config.yaml
n_layer: 10
d_model: 320
n_head: 10
n_kv_head: 2
head_dim: 32
d_mlp: 832
vocab_size: 32000
activation: "swiglu"
norm: "rmsnorm"
norm_place: "pre"
norm_eps: 1e-05
positions: "rope"
rope_base: 10000.0
rope_fraction: 1.0
qk_norm: true
attn_scale: 0.177
bias: "none"
tie_embeddings: false
parallel_block: false
init: "trunc"
init_std_qkv: 0.0255
init_std_o: 0.0057
init_std_up: 0.0255
init_std_down: 0.00353
optimizer: "muon_variant"
lr: 0.00227
lr_mult_o: 0.723
lr_mult_down: 2.0
beta1: 0.95
lr_head: 0.00587
warmup_steps: 0
schedule: "wsd"
decay_fraction: 0.899
decay_shape: "cos"
final_lr_fraction: 0.0
batch_tokens: [32768, 65536, 131072]
seq_len: 256
doc_mask: false
train_tokens: 409700000
steps: 5737
dataset: "wikipedia_en"
Each number is 128 + 24 x the weight over its row's rms, rounded and kept within 0 to 255. Layers, rows and columns count from 0. Numbers have three digits each. The size before them is the row's rms in percent of the matrix's.

# gate: layer 6 MLP gate, 832x320, rms 0.117, rows 361-389, columns 0-159
# up: layer 6 MLP up, 832x320, rms 0.117, rows 361-388, columns 0-159
# down: layer 6 MLP down (transposed), 832x320, rms 0.219, rows 361-388, columns 0-159
gate361 100:110147130176148129125134073096158141159156102144116117152107146195136145115067120137150118107133143214099122145132132130143128130114121150108138131110125065123114147106134111136123117126182109111105125087114144102141142123114124124122149119143131161120125118122092118113112104134120179116124115132104129161121082096159108083118107142123090116159123106138131146138119068146132119148116124141144118149146133107132121138129182116096120121103158132175143090104185135164165145157125135
up361 103:144144089083164124127159142106103104101134135110107109154141129152170156148147128128131110082132181162169171164151110133106101153080121139125139143161174124098147129151116096103155140120136142136136106136142113132132151150120125089087139115125122137081135112118117143112122141149100132163154116126147147162134113123169118088144145083097079141108140103132083138140093144156098112135091114136126149117135101162100119132139133129129128127134179108120127131147134156104149118101158165
down361 098:090134147135120165174121105138118121171111142127107142150108113110140111115122099127096140118138143093098094154137155123148156093155115117117145104118124129094117141087155105110120117122142088080116178118136159093078065124127120090113140080119189129104115135150132096127094148110106169081151120151101102087125109148118161144139129173113142095110121152149148120104129150109132129159124117144094132096164136129130128127191141064159092144206100144124114182096130150114131133133137137
gate362 106:109143123152118148131134170121171163118124134101137140139133140148115168118164168117106139145166146142071089151123144150127117123113141157125150144174100148121085139137150110150147170172087136126089134121144086133142128169113129156141144114141165118119112176100120136143152156116099125143149155088103133147129111143140125157160143135105141151127114119139088116151090119129159153154092170099152130111129140153150087095122116149099161102096145126145118134097174132088103128126135147
up362 102:152104122141154132121108143121141166101092116091124122111124163076126127107128143168127090120125153126143121150106157143137147130157154117160162151169173135147130103140137100103144110126147164126137102136097137147111120149128147105111136129072145202122149165159152146147113094125120129122131102164098124073129159151134142096148149102185117096100169139131123146114107137088136136113148136113109139077149133125121195117152146120109095116122098059108115113131132120130169098156090128
down362 106:130175150110127176156108085123065131128083135098111140109163138086099088125142136143105146114089169119188132143126146120127106199142119111141125103127125133069119119129143139119135108110137099116165123113173129105141143113132150114162115147105114147134133104130173092135122114130165164133129103165155155126133114164117106123127096113135149084155060151125128143116107102112120152147152183142120124111124104130144141044127140129140137162146094115087108140120127103091118160119111126
gate363 096:145117126147140163115142138160103144138117095103093131134093122146097157149146118126137080150116119084130147158129196139184117173132132139112129083115098136134118140119126173128159168139116108129154132103169144125107109140116161152094097168099096140115132103125086112140132103152156159125123133136137126117111171104190109126177118124125110141128170179137149103106103116107159101108138149122145108163111178076112143104126147141148092111111122140133132165124103138172144140139120128
up363 097:084185096109108140129131139131147105085121137125099112092095152107136143133135130156182160137116137089124130143071095070091149130157081143133121119106139128136102072129098116083139144101104146077125122126142086123097140131142072077107098155152127113135114111122143173135186127093082121122125087118112120122157110120096158131131152139074178146137091139103126109128117158129096128151152122161126132095125103125119139155134094117078136082126106129121134117123158113137110130108090118
down363 101:123135091091118138065094100121131131109124102141111095128167128159118140125099118134114148092123112124192114123082133155095118087114155136104158119145127161112125096136165106119103103114131122089112102099108142110160092110137116141116129097185144128122152174118146105124076136121137121125064153099127175116114090115132088072138145123094106111108106104121151093107172137129175141129151160136116146098151100135107122161154112108117128133151123112174104141078114110120127141125112156
gate364 103:129116112111112119140110119133140133124120119127124130134109170128088093119124118156107108117105118158115126122163121076168140090084132180140096100108139143122125137135151167132156167099122146167099089137094143095122066113073115125161173110112118066136151098127137094125088171147133085083093149140138146159115124127102115134144090145143144128131067143104097118120124133113125124156161143142118128136140132098090142106120177119133127122144112095153117134120140176124109079090087176
up364 099:139121143126150161153121150118108158127104071097124123104130139108114124117120150183124130176108109096125126126111185092133128152095089126161152126094140132120080110165099155172143120122116104141135100123136146097136130123131150092126143104136110100147158154146126145123109144145154145097134144126149129131104139082071116144122133106129147164126128093135159112147143130143124088140150129164149109092091152127085177154154122135104143119130122114171086155136138106130152102125149123
down364 094:136110134079092125076146144129161129151121163132098084117121127144123083108118160150145103142108125131159135099151138115126153134145094120130143131137108142101090158119156108146120149073106137102134150086118135093160144159140121117125160144146086140104168169109111159116109102146133147108196117129127138122120115108122145116095149120141155090117128135118111163069099168150107101112143099113126092123104181151131098164139093094150138122095108128096150104090120110115103145132165126
gate365 097:142116126119137100170140146128100122116145075172126127146098130151170114179114125148142137138157146162131112126110128133141119078114101145163143125087124176172152124153148115111114109133145131111157140061101140136138137092128109193081107150132141180159136079137111121115139154127094114145106150119136161118121124139124135145116136133131139144098101102111113111118109130132133136156128136135156117111119095101143066164146108104125154114164151078119162113156145104156078119131130080
up365 103:136116088128131100122135127052110113086158091145156118155140118101168129110120136126125105116142101130075150134128144107143100142094109177134070129157113124161124119160152141100150065141100124139105126129117125102148169148147125177120101143126159140145169124148100166123144140152105096104169115166115163129151148123116076114117119134133155159112148167140118153104105173141136119151146132121180159116157127140116177143085144136098176166152198115158128140097143134153174136110116167
down365 092:156117155104114141102111139160164158133116106129109092126120105148128137129140102146119146134101100128152129115123132139155123106117111151106123140125140153121121089078117127136131174123166092111153119156099129205114143111127130156169138126095113093135159139142157127114066148113125134156142144120121124132100101089106126128126164178173138169125089142112119123152114113094120108101118178127134136117114132079146111130129123140136135143143106175116130092075132096156108116141145079
gate366 098:104168139126098103154134122156129125124107136150154146141109121162102109133119173145105120136113145130109176118098123117098162111114128116084141120095070066079159119147119099095110137098124097107097151129087090140147150128129076128142121137118089113129151139083158150126135119087103149105138144122180123105161115149149134109114124196106104107118156142133151124114113145092111088150145096091112189099111170129105144096082132127094151108098128132107115119138097173116144130082105139
up366 093:125128135130145115130122090125117183116146144142123144122167141099140124091065112162134108082127130094114140103138151138112152134112112108117130124119103129140113113145162133148185122065168090083171138162122104144099109128125086170125120121160085155112101166133119122146098128118134124125106132129125104112112130170089112117147130110137150125116116166178136100118130092126109120102164156097077132133166074118096112127122136155126138120097089140121079141098151133145112126102112109
down366 093:121135143131087101169137169172142107107149111059099141101112138129106121147100139152121127144140118142123145144105136117120096146117115176105107144122067122112180142124108133158137114133118132126085157176105108149174130126086137102137148115122112125142131165129119118151145105133150160127154087122132125156147091109147146115120127128106123112133135143146118149124183134129145165152113075088122129102097187139122109129122156102116140130124125131113092146150141101094120156127126107
gate367 104:148103130166156109156132136106161107129138117114132127145191154137136138133129101136125139115122133124122114146110135099149112136105150111157131140131087128115136111098128126126138126132148080126120119131177094107130118178103087127127133146111095102147138136114147136129100116153115136109127124153101126094153129124132097094102142116176158109130108133104112133137094152119167125103101165107184112115147097142121102117152148190136113103153140155113124122130130092098137142112114082
up367 108:134128099164117132131130149085150121118128177129144130138085114149104117114114107157124081116114112182105125146138144124097124112091177111109114126138108081128112138167124188130142145143175145182084161076131105176073110139087144145148112152134139109147110156156093127127107118154080136156166109119132107148138175101106127137135133134122144136126140155122124167123137141114133141115105097149142153152123123132125126127133186119094158155148137124156151182136099131096130164124105143
down367 108:170110175099095111078131136145145114102144114113141129151170117139162130149098119116100095167110119098116120096136140140109143116098128143152135117149116086129123120120112124139155063095101149135144116157118127087140129114110130112246152076114112110140122127147159124124150088128140152144170146156120124141085074101135171138130127167151121107134098125120109116158114109129145140107150122132118117123106170118114143109161118102173105169129138136108117122094158129064106129089153141
gate368 098:138121117188112113138130153127130132123146176128105126091120127118130154149175101158122149105124104211088111147101142142126096116083174162133138137123100093095106132126151151125107117126152157167126114137132141126131101132165099124116106146107104203110151112111109129108144140127088138133106142149146142143110132096125103104156149101173105115146154131114104130183139106080121105189125156114137130207145112110105143122096128130141126130152100120124115136105116088124156182147103149
up368 099:158120136142159107121108135145127125165147105165120122121136111145115108114161095128080111132091138088086158101111115111148111151142094115157151132110135106113140135135156187149143115125083123119132127143164083133090159114160140071166181111162127126154107115107152160180139140092102125097103124159131114130107114126171139162105119105094116124164171120118143121091128128115107125140072094075120128119123152129121130126122147141127178143150097146118134184128122138129147135116117107
down368 100:158102100091098120138143157159130117159135076164148142147159129171123107113152118171080158115150133086108105140147153117099142115119108116186121116136166095159160114110113139142112145132099176117159114154161119139109154120117144119131187141160113117170093121117147149117028119105122124123149117104141140066146151137132116090093107144119127143095122103140158133095173141132137126108103125099098134050117103115082135123138136166114123132057089120126108142144171141127099131119123128
gate369 089:134119142140118135153155115130089118096133133154150121117161144123139113125127143101169137122180130096124166148156138109069154145088144134185145163155095129107105136130110099153168118124133094181119144143130139139114134144126159090134099140191109097155148090126140091123184110106099138131114123145110149136157153094150140164099094093128096150140096151109155121137158145179147126152116133106141144146093146081126130182116133128142097162176124136145188127109135125129151139112112143
up369 096:126105144081120144159159124108111158153111138131131105153141116123175114123121158128116137109155178097146163136107115127128179135128082125101158164155129121157120141128126134149096157115147120111135154082124119140097136118132176108125123139128098105143137142139143099161171144128110089151143106119115115127114142138155146141080112099133120089191107135128106157116161128162116115146115136143203149141101116144075136145158139120141140103130138132134133116124156114140124144130124112
down369 101:119117142179188146131128127143115117079138103137097139142091101095089153110120120140127127126107135132106131153148101118154140109105128098103137111121119113128126156123150116108097114142094135087142134123141138099182109133114107160177150085076130124146158138124186158128113108108137148080116143147159124136159121138108110133160101112127144108125130151081159137129109131128149113131136080078080145164124120158138157079119126131123131106089142133085109100151143104140111130151155104
gate370 099:137144088108093103120114130132158100078157179126172106125111103126092084123148080122103135125136135126188166110136134130144132090129127138150145109141129138118132167140150133116135118113139095160167158140167143121125141101139141117109122100153119106145167136128127143111104116142106120149104110105102136174152136195143135097178138077171138113116108138113170172144147098154133100119123135147122156138112142104147143117150104142149155144149136158093171126115151192136088132141160142
up370 099:119130112145120127118127090142086156155115121120144137129101172131097156143061139152147137111134090139131117137120100137109110133122124167130089143124128163140171110118142103144124139144113123132107114175176115137119142147125104125132122131147150111108128141120108174175158127161112150108162164161129170109147111125151132138165139131060129142113108149097133097122122131151155163144123139139101138120105152141161168100132103129096162106120105098189083118143089100127160091123112139
down370 096:147126127187137142053141095124114136143124109154083134126124146132074133155104114140134148172162155131109121121149113154136089137106116142105123138124193117136111161154169131085146160149090177106110105134132103139108147096125091107126158175109116147120125134053118088155092115109122151125149139124154181094125121129163147123100157136092189167123150105073112123143101135117122138130134141140120136132163146121154104110133093143124166086148116131145093159166097108101099109133111102
gate371 098:150113125135102112184133134170116109115121119122140148093119121126097108125144161083125119132121099086129115129080126129101101129097143100131126107158114117118105121112146131144116109121113122161100123095102130129151163173084124153126086185097085091083100118137097124102121146100082146154119135117155124085150144128143124091110100164155143149108102122095153106077096134143180136129154139117120127159152123116143126119096130121147148110133142145125143152119053125093094139128126135
up371 099:137140111153167155121129094105143131114140140131131107102171113113107177137119149194162073139112111134112153104183157164158121124127120149125119087129072137157120133167131123140131087148166112132137136113137148108111131138156159119137117139113129133158161120086193088154136110109095160094085121109128134146127133114123115142169125105111154136136149089125147125147108147123162098123110137158138162114155105149149134098171122148112136113091141134116090104139207122148128142185158166
down371 090:134132125067110102162116165117093126121127106110138132134113119125128126173099141120142115113157131129147134108127078139174102150131125107102153094113118102124138158080144086137128121114114129147078146102140153123144143120127122077104109116148129166096139136111101106140138126164102094121174130101092170118123175069114082134092129092103123104158131127111120170106092163139136126139071080143142094137106138102134116147139164104145171076125111107091105135134144147157141164120103148
gate372 098:143130107119113156082144127136150139146135144111135138139153152092149131115084140093124136106147117126141125133090077111099143149139146145143136086166131162132136085100111178113130108113136103161132161155114138080151094125109147149132134101131130127113145119165117129160124126141151100140126112120110149148147110144131138136141100142134166192135123139151129067122168082114096150168110135106139091159119115142105090159128131128121153150130105125157117131120103109142114119126103088
up372 099:122096132118119144124111151127146122138150161144106097130166185155121146119174127125118156154146109112120140093186147118112139121163100108097119107135119147148118148109155151154103129174132120116096081126175130148119172160133100112117118131117117154113098163122125118167151128140137169113154083142139179132102137157114161141183156144094146126128117124128106112112103140107140121094180114078147108155098157143129143130123163157152096137144111104089155117137073172157143160099136092
down372 108:130102130144082130044111169105145122081083125118127149185128149063099127165109129180092148131139121098102117111140137131128138141109142128111124126105124146128142089147119171155080120148123153100145119115122141149103116135099100130171146144108123117148125142132116148087122106152127138139141089111109122111143121136170094111107131126148133153126120062128145170113120117100116098168150156131099142165104137123140124120124115117163112101152156106116116089084118182115151105090114130
gate373 100:141116128176136138116117158175173132158091132135182082096121087145089109121125170110131148147063134136132114103160121100097107119158101104197136131127139132107126139144101147087130109103102128101158145149103142127153109114130156124118114156148090113139140126119138131127065083116140141123156130114128150149126098123106106101136142118126121151153157097096133104149102159133155110132103143047171155096133100125144152117114129124090123116088153128123164155142162145119157123175119146
up373 099:129101151126150115134151103115137134080124128144072102132075113102100147150115121154121131112102114157125135117124137168110168157117158166156128089112092116171134134162120150076108131106166136135116124110085119210142144120084159113182140137112169118125116103111141109076121133163108131112094102156147085124124105099144170120095122146140126134142125120119113150128105116154127129103165158137079144083097109134125097132111106144111117134169134124145129130117121111131085137165106102
down373 102:135087152127187121064152142130113141111167153139110152136110150142102081149145138166111140127139166122132122127106139128108102143143108135114163115152053134129120098158155146118106165082148134118179172105126121139119122156144130131147148106160143113113142158157133140120158115149109107106114125137162115105126140128131127060144143093118129083158161096117147144132112098122117116148165127157094109133144127120143117124084093150062121111153157114124137120089089099139105137100131140
gate374 103:110132110125112088089148128101153105108154116167083098109144081138111118149169120134143135106118151144166155124151085157102120148136149125114121177137101129136129096103106104147109119154145160150164140107156123159133124168175118162134156122134152121138111160155147120159104150095104150102078118133118142208116088175144102121158178123123147118117171122093075094120114148118147147115067135124156162142151118100112109090158112114117140145110129106117165121159111176136146145114143153
up374 098:133141138141127118137164145132126107157159154152147155110138159121111126129121130155110144129116076115100118121105130097182110120143130128139104125121134143132129113182149087118107139123139102119128115113064140132107117140094102172145121080151122145073135105152141148139147106140151135150096149093082065110156143133165140125129108103164151134131147135118115117129191112091151111105123127127133153153111122134105158145115134148188128142114092145129160102126139116147101116111101089
down374 096:095166089116133101192193139091137140133151175105131153116138162124106125124124126138133119129124151144128078130093145111132119125113112149113135103157131125137163165118161101127129165127126114131110144119115140154121140147111084139121106144159129148152155108131124108148158147147150152131141109120118091120118116143145133134117106102120173132129187072104122118127153123139117152157099100132170174136104098163128138125156126122162119153133104102129113098144161111141131138173120142
gate375 100:126133165120119152186141098089164126124154180141161099047154097137136155153123129109147086134163151121135128135096139093136126150099119099159117148133132137147101117151105159113154100126149088149122155111079160112169129136109123114184139154119138085136121134111122190150092103147126113128162168138136120162140140129126142139155088138129145118150134153130134116104110133148131166119155136138151133146151087098161168106139074105122114107122147126097112109133135133139098131083099098
up375 102:161166130152158138119132079103119150134136139120145112134112164099151127120080124133146146097125115112126127169114145116141147147153151147134116108143151108127115109134144110160131107128167086135146138130144126151091113141099079095118107121158149104132088152142154132164171147123106091142133117138135101108137134156142124106150124122118081122171134133148069114104156101130135145100135138135126114128145150109114108194098125122129099125150140170148138153115118161144160119126120095
down375 090:195147098101126126077092104153149149146118178102106129162137134079080105069131087123140118136161104145130113094116085143166144131130133128154090145145167162103117132170126133164132110137117128130116103112140137130138127086103130114128100162147152145163111137138142120112126148135122129149132084123128137096196143165107137060108128086093098113163125151118124142089181136159114107067105095148134129114150130128107135116126183165165102129133129143118153131127163133117134155121117123
gate376 098:154120150145139120102147046095107134125147148128092161132106149071103144133073109129127144138134142120147141146109156140137123110175116077082129135160191146157092104141139153128134127116148124100114122119157137064152135129086168103151168150152168155143124124129144110148172103136123115104123119129094156150099125128117127154172145141098109160120110139127143132101113197116136111156154129137136108133121116136141168108129086142132125110136135123121153129127126128122142111125120169
up376 103:093129125139127123083120154129095095124164158131134103146143137107123086152088131152106090113108125101119156146150174128141116127165156157102111141140130120118105132152102147156140146190137151135138164177153102140155134121133102161098121081111117086081155142114139117107167114126085116139132147116092100157115116119129164109117141139097105140138150120128121138117123105139143117137131124118141112119167114134138132088132132112100104105101143161161091096128126081146120126126100091
down376 101:124098105124134121113132119151158086115156145143143126123104140149137166136152059132107141133115151170141129168142120127127149161099128126123111093062150113088102110099134147128101104136109107112134120124102135117171109130117156087143090134117153103137030141123153176170122150109147123151139100133150107103102100121183136146099179102161153130140097151152122147103122124096108128094127102145120160133155112101121129097114151131128095110125109132117130170139093107161097105101129110
gate377 104:119105135129121106119111155130119120126114098123092134088106134180125120176144160135102121177127107169160084139154112140135170105126160178105143143141173123112135120121137104097131161118097131128158168156127104104125116178121158132188137131132162184110099139153136083125112134166128113149056163132115138135153153149134160134133116135126140133147141075085136141154154110137121132132161109142137175100121114138142132118136086138149141134168127112154114127179092136092106100124116125
up377 097:103148127160125170078160182137125134147093178156109107110101138118096167113094125141115121074092105164103139138122126163176092134102123090127155080102137152107131128150130147116140134125083164157114170115130129105048092133125104112107133153159098136145097123163132143125135129124146066107121089162150161159095122047090104116139161145085132103108108161162093100133118167129153151161112168128121088127099149096106147132107163147147110145117106131170136154101130125125160151140131143
down377 105:130119156139138134047116165123133134102124085052154146119123131103126123093151152104151151171144097170119150171161112126119099145166100137129140133134133126107167108163140134098120154125127110121097099081162106118151129137152083130150136092129151107162110135148120102139116111155131139153157112121108153075122087109147146108157115098123136123099125139138134102139131146159125107131111170125089181151132105104158116103126137157130127146128088145123098138147161074154142140118169086
gate378 099:107056101152121113126106123123146119134171165099202114124119117116111099087110149112127115112070163168102143095144140123125099153127099145138152088133112120112137127123094134171140133136124144095105118099168133145162109127078158145178105130121097096131135112102123129091158121118177152121136143133107121094134160113121152104136103139115123138116149072141137133099119112132110143129112135141088119123126119138143110101140120100106083134136148136119165130109143136100135142129107111
up378 103:162124176105168131122111103108122112100099111144162126137164179139148120141136120126154096126127145129168128103163112100167097154129156165107114146102125102145139118159127084138162141109132142095102109125125142063127136133133157134138124129156134131117104075083136081088129110089167122101100144179103141137115104124118151128102110128111131128125119122133149108105128089123133133136161109153128098110153121126129112179131145119136126148160156111126124113080134147120127163115149137
down378 100:131127148155097095132132087129111157100057120116124127105130132183143168118139070121099126113144162141108142147182132111132122099149149115147099153160156152112140137114158164121104123185176142113116142150132116097155120131127133115155136116133152148163106093081118120144127143124128128109130108132129099135125135105174108097186150116125140089099114152126119115122112135142111119079126182158115140113120148136133124150117159133104111135156117061113136128135137141152112163151137105
gate379 101:164138163163110133136098126121110102115153118116128114099123180098085143125131107130153099117105104112090129121130105136129100130144159124120137154115099117137121116174118112096136115158148110120138155151094141082150124098129130148148125147171153146137116145124136158099120169187082113129119088115135154084131169165122162126112128124101137129141126084141089138162146102116147132100084123126139141127136133145119131147114162184152146161106133119124102121146112069175113142138117107
up379 103:087134170117153107115104136136141103096102127162133149112153151065101131122100126127150090107107159125132137144179124125154115122154126129135132155087112165112084125125085122135088174124146143141110125108090100064165132166145127126053168162127159103156160160130154137131125169115117122121137138124114118151154123147192107082124128140152139091124123161163141114143137149168094136084130122122186121077114135136074110155108124125156113132154117184128107083122112145129104122158157130
down379 097:095137108131125091170132139093083150145125106113144126126123093166118105103121149123142138114131119145125102157089112134087129133137130147147178174135162109127111109137146127088130113124115124092127154173106119139140092130154122159146124133134160158157148153120118114131096116106141122143140106119158164132083138140122146091129142161117103160086144127138106124088160149152110080132125165145090136170125121144139154104140160135090102119138116088106161138187115139125121135148142141
gate380 102:203138152140121194081127138094116117195171148155167123109093107131091148126130120136162144120150082111095165117152136094103124112126100140088122145132148155149113145129099110137133129163093191122132102161108147126149157113083117118141116069165103128158105121124104116130115155134127114157100130117139137135176109123138102138159106129126109147078087117133124135149109106119118108184118142137150152140116143112154108129140103126144118185149120126107097150127100138098134137136148175
up380 096:158140126142093142111169126094077106138117150120120192143144114108110082111126119135144108114108127128090138144095141116134131099160133144097144094165135115155128124119132146141096126122100140113126113086128149119110100091134142107148126131144125090167119099137099139131140179122199104181154117114110122118148107121189078116131126154102147150114158143130147107110158099090162106133137116160128118125129126086100121106142119154125101183104105153140111130143170148071145160149151126
down380 098:131120120141143122066102179121102138165153102127130150151129146120105135141150090152155106106143120118138142149124119107122121140095139094095099094126128119149162139074086121123126108151135184156118115111127108096108141103102160152149155093123161157125185119078096120121110148134119117154112106126120181147117124114132127157139151129075092113126161107171088105133082100144098124110130134137154125127126115139123126177112140104091124131123158123114112132104096111075186108117132148
gate381 106:106111113085081154122135110110110126125135145127112159178128086135119169146148157161121132169132136105125137160130102134132159131137147116137109192131139111102103149157140121102103151165132129135099095115128122115121131121138171087073158122138116124129117113150129164108146123089138094142126104122109098099120118120121098093128098109107133147177110158143139112171114139107090113158114137128174119154157144157135127094176133122161151125162122132139135113121107093132165122108135143
up381 103:104119074143132113109123165114143119096122156164156113121159083108104135170099122132128150127172115122144155153117132111145099126145099139077149113116100093138147123147123155081131122096152111149143128164147108128127175134121081092134156112084110137095139154125097179165139182113114117140102111098107175135107130172130093133171116133130164159167136161186122160117098118122139140105113118138150167110133115115131114086139139161124125122155111155137117128142174097133149177175115169
down381 097:110141103133079168111148096113136136136129171119169136082138103104121135134176095102122128108145152128095131116093117072117047133089101117142173123140149129137144126116117122142124121110127133195122157117146117137099138149110110127153096138158147167127133110132134111128106129139119133156147132128165119112111119102179144131126133102087080163089110128150094097140129137164128164124152146109131111161122154120157150104134103087166131165135125085105184159119088124163104144171118142
gate382 111:148177150161115096143110129130127157113162076143097183134134151131099093075100070126184125155134144148156121111163093141154117122111141117147083132081107147117115192130125133149181090153088108109173156123123132107122083166126101144167130127134131129139111101130124094100107167148141108161140132167134152104130150147117152033152127125132121145130124162119151094185088126155135149136100092127115187153124121149171144145171104157124165136126156117129125095120134153137166127138102124
up382 102:156144148124126149120115113126116144100134160142117127124194132129135125162116143133142078159151125150125118138074107136159111120129090085123114063085092168092088130153085110156113102128154110087134178067100176146129105145137119107167165132117127114103110126104126079104140144143121106173126190119099095075098150082129140117147120142121107152085112132129144141144141123127169171140130115155119117160162126120149106127117099109160128137181136130125118143121124148145127106163133109
down382 112:154139139146124124123156123136119119122125160107114130236154167141149177177135106132145109104131132154130114127108111164122127131112120114079143125096131151109114151105130091101197141141106117115128125114134158141138098119119121128114139149122112123151083122121160124118135169141127094150097110119148165098103120099130071115134136130185144142124121095104115154178114149130121139173133137164105118156087154129146132142181107184149148124132112137145142100106126104165127114142143116
gate383 093:131124139152087134140170117134094100149147093115125108106115114162120111106117190142163125120129073114154148120157144097140113114165166110131131098184135120082163109141139086165143122160148164097127111116117176102159128184129124100107143131170114141162121161105142133143143140112132157160130163134133159132153094109086139148130122118148100137173135128107142150122099106120127152102108142127138106144091101085126126132123130145116137102168132140129127128084101131144138127159119179
up383 097:144158162117149101129088115116115128115114174111159121109141146122140180133122109094095113149120143133125139139146103139114136138120120118132114114092079129159094081132112082093157122110167128142138130077142146173144150084157122158147149122127147107102148091134113126106172115104125102136129109148111080114120141138170120120148137105142151151063109125163108079138135152147135153145137137163089157137127185123120099130153107150131094118086122120130090155134105151165104096086154106
down383 099:151129111121149118117150137142100123144145107092149131143153125136114123142138194114129116126119113153160136117107126092122130112128133152113159083156116150133135100152085144109135137110115131114170102132131137168146121145078125117140130108106104139162123166123108143089080200129112079131123111101126113117146123082105120113084116122075110138137128137113154119053124121172125104137141120114162146096083126159158145144119153159102132102148135087134150103134125109089165134147151159
gate384 102:162107103152135125137121115118121111083146144164098112153081113168114168165134120153080138142089127119128139127094108130114120130121128149141159168153157105124121130176093085166104150154138106097148157117121081133136157169162130088143169106159107125103098122125166105120109152088148100151110146155103150101111116082141116104136158121088174081133131146119151141115158172092112156208109136131107138098117138160167105138129150115096095110121134118117126135141119147104106127075141138
up384 104:118124111148157114166142101146108133117145101153116124096155110114107168142127064119116157097140095136114129136138076105123091127138098110115143097090108149124127140155112128131101128145138118199116092102115134171126185137139095100159101124162137138086109136140146125193163098146124079147105104143168140138111153148097123107161142111122127120127112083118161134121135157149100119157123122106142142144133124118152126113107147114124113145105143168106153103131132137141078159088133140
down384 100:120162104106127103087116141111142109135113166133123159120127088114090155134112096155104134162143108161123095105104095125132147163140152149152162171147125113099134127170052100130133173100128144119108140138101126119146130127132091120102111127149130095137118137090181139105135143096147118094120165141103189121139121126154141136145165100102138114101134127139155134133179120109121120157117091111097139146082158148161110160135146082101114146144131108089146132172151101116134106110133145
gate385 100:121085163139120079130158082137117119097094108117123133111156109162141088166140145121117074133077109134168128095126197137120142097122089120125126115124125110117135110115113142179161148077102099096107161149099146117162147153151104120088137133117118158185142133149137138134109102151081167146136147142138119145132119160094114122110141095111146146125146121139106125126107143136160128122108132123110114104101129198110108110118126138088131130141107154105155142084119183126128119100113136
up385 098:174118146157134142139100125088153107135166142147128126120136135127105145113124067133180095156126185151101118140102137121137119105155143134182161166123101131118118167150121148160111160144098126113097140122166147108113154102113072140135143138182112151121139120113121122134171159127098085136138086113088161143096114123074130125117140134077143143113136139123127208120131140134143160163121121138152110168119097166083150078156145096134137075114155109141084127101130133137125113115114137
down385 089:117130124087122106070117139156154087112088095107132139122123095143125144145145083132097157114070132126168162153116165114119171141130105116102133124119121149141094111148130108133121104125140154177161185168104108114089136121123113128106143128156123117130128167117106165165126119086122112110137142149095174139113147137136131131109147122164134082127114118129122103133085126145149136120133146101107134124154134128088130145105109120122160126118120096160143077159124150178104099116082127
gate386 101:158154151092139099122134101099138158157133161132118127131116127129106136085159193096180121107153129104140091166155120111064126139098075092136166142148126160103128112156118112138145141127134130148138112180117124129128118115143139111162133164105126139133095130110161144115162155112141142117123082100116138133125134122116120120119148114137111144097123159138155118116135090123108117133138155138141132127148158152149137148188139114120162121119112104103114144152148141081146165138149118
up386 105:092113160107140112132144149058149135154155081109133106092106135139108126130142120155111131105151114150177135143129133119147118141150160131115121102134114144127115136111147118120152149084126150135163168108123089152129148184139143148141140107133113131136148109112176090121131182130130093204162084142096115157108128080116118124108117098131149110143185148161137153149103157120107163076128144148142108105139163183139134151133140123162116144142144144123161153122112101130141131107150157
down386 103:131084118163135131128177126131123099121097133164151134097175132133154116130170106153107083138146146132142154106138112145182130119159157141126129141135147140135127120144120115133139091127109140106119096122112187115172131130140109114132103138136131119139122098127099126154121129168115120108111115098124173136127111119100146122145153156105123131139092135139163132165137113098121125152182113153190144080140079149111108096088124146123101126143126086104134119127093108102099115136143135
gate387 091:108152126132126122113127124121094087144104100109144102132128114138137112092134132103113144095097120136152104143123139144136137120129113105132125131136126137166109144150117140166158150114140117125146132077164129104156124141098152133088134113121136087110162128121124133142159152131117137114143125128096117166177107115144138179116100107105107125162139133134154133128152137143107141146183125156082185171151108096142145142080072141124146117152135117167154101104092103155142153127172108
up387 100:142103176102112121148140162160129124129154142162091086153093118112089142130101114109100125080157187108092107069126129141121127125137095115143130157128124094138140125100140138108144186138163115135125116155104130131116148147140111152159091118115143123135092145125111142156097139111164117112103127164150140167127089106143133126134126101094152126149085122169135134066156104095131179122082170097138113098164178124127130174099149139115125138121165109110093142178088126096137111142169152
down387 091:126138089119159127129131118097117153181122127139138090156107114117130112125144148161139140129102155134190102146133151085153132167107136133115160137136143113133092090122130087111160135115183109120132154123092140157112126104146139124123095162076126132131149111118145098124168110091114100138141149138113140154140132141088155119117093063087111135106136158131179115171132150134158144130192124117140095125152118143127120137131080095133147102157091119108114095132125126100139124121149140
gate388 107:143166107161130098128112095132107110123110126140100127117097101152155121105178117126107135120097137144118140156133122112137170129098112140173146134133063124139110150092127154134131095147127120188142168150097133098138121137138131127157111098116143105139120134126126151132127148182153155080126125094123084123195143141121133112151135125122130139110116108150076144104128145142093131131094128104158141143129143123136131115170147107132142065138135137110103108127090126151142078128111138
up388 106:153114129128153167121114173057099127140099109111153166148123145111083129082116171115108118146092129142154132131143144138119113147132152146117139160110143115150132175142114129135178124126112138104148157099103131123147128128113133117136111123130122102122105153091159076110166184132136134116118109197099151123108125111095107117117103139111133114153131124177124118079133128068153175069152100137125099116146108158063130162123098142075091124117105143133176101147133127127160172143127200
down388 094:121086097125144162184129167149101154153080136108095102117103170140148143134098136173165111131128144113087132127139102106117092120103136125115154144103104137112163169127110126148123140113160116141129108108095105134157129147163152125185113115136119123144150123109137128095130123115154137178114119119159119175074143118113105143130140146148148098158116152132153136140135142155154100116153122113129119093155135172129160107163106106133153186154123128145117143122158086116175142114108186
gate389 101:133155115161127170119155146176115083143145145134137084130107115124164132152123167169134121112128102139158126183142101137180142089142120159107104169155152127164114116112183147124134170116089113133121132114129123121158136168127122120165170101161133123124129122112145095131113124120093125088118158105122124145143147124093084128153141120142124132153105120131119145138128137135138079133160139129204168129155096117134159111105135128127160178117158105121146117143166070122165149125202125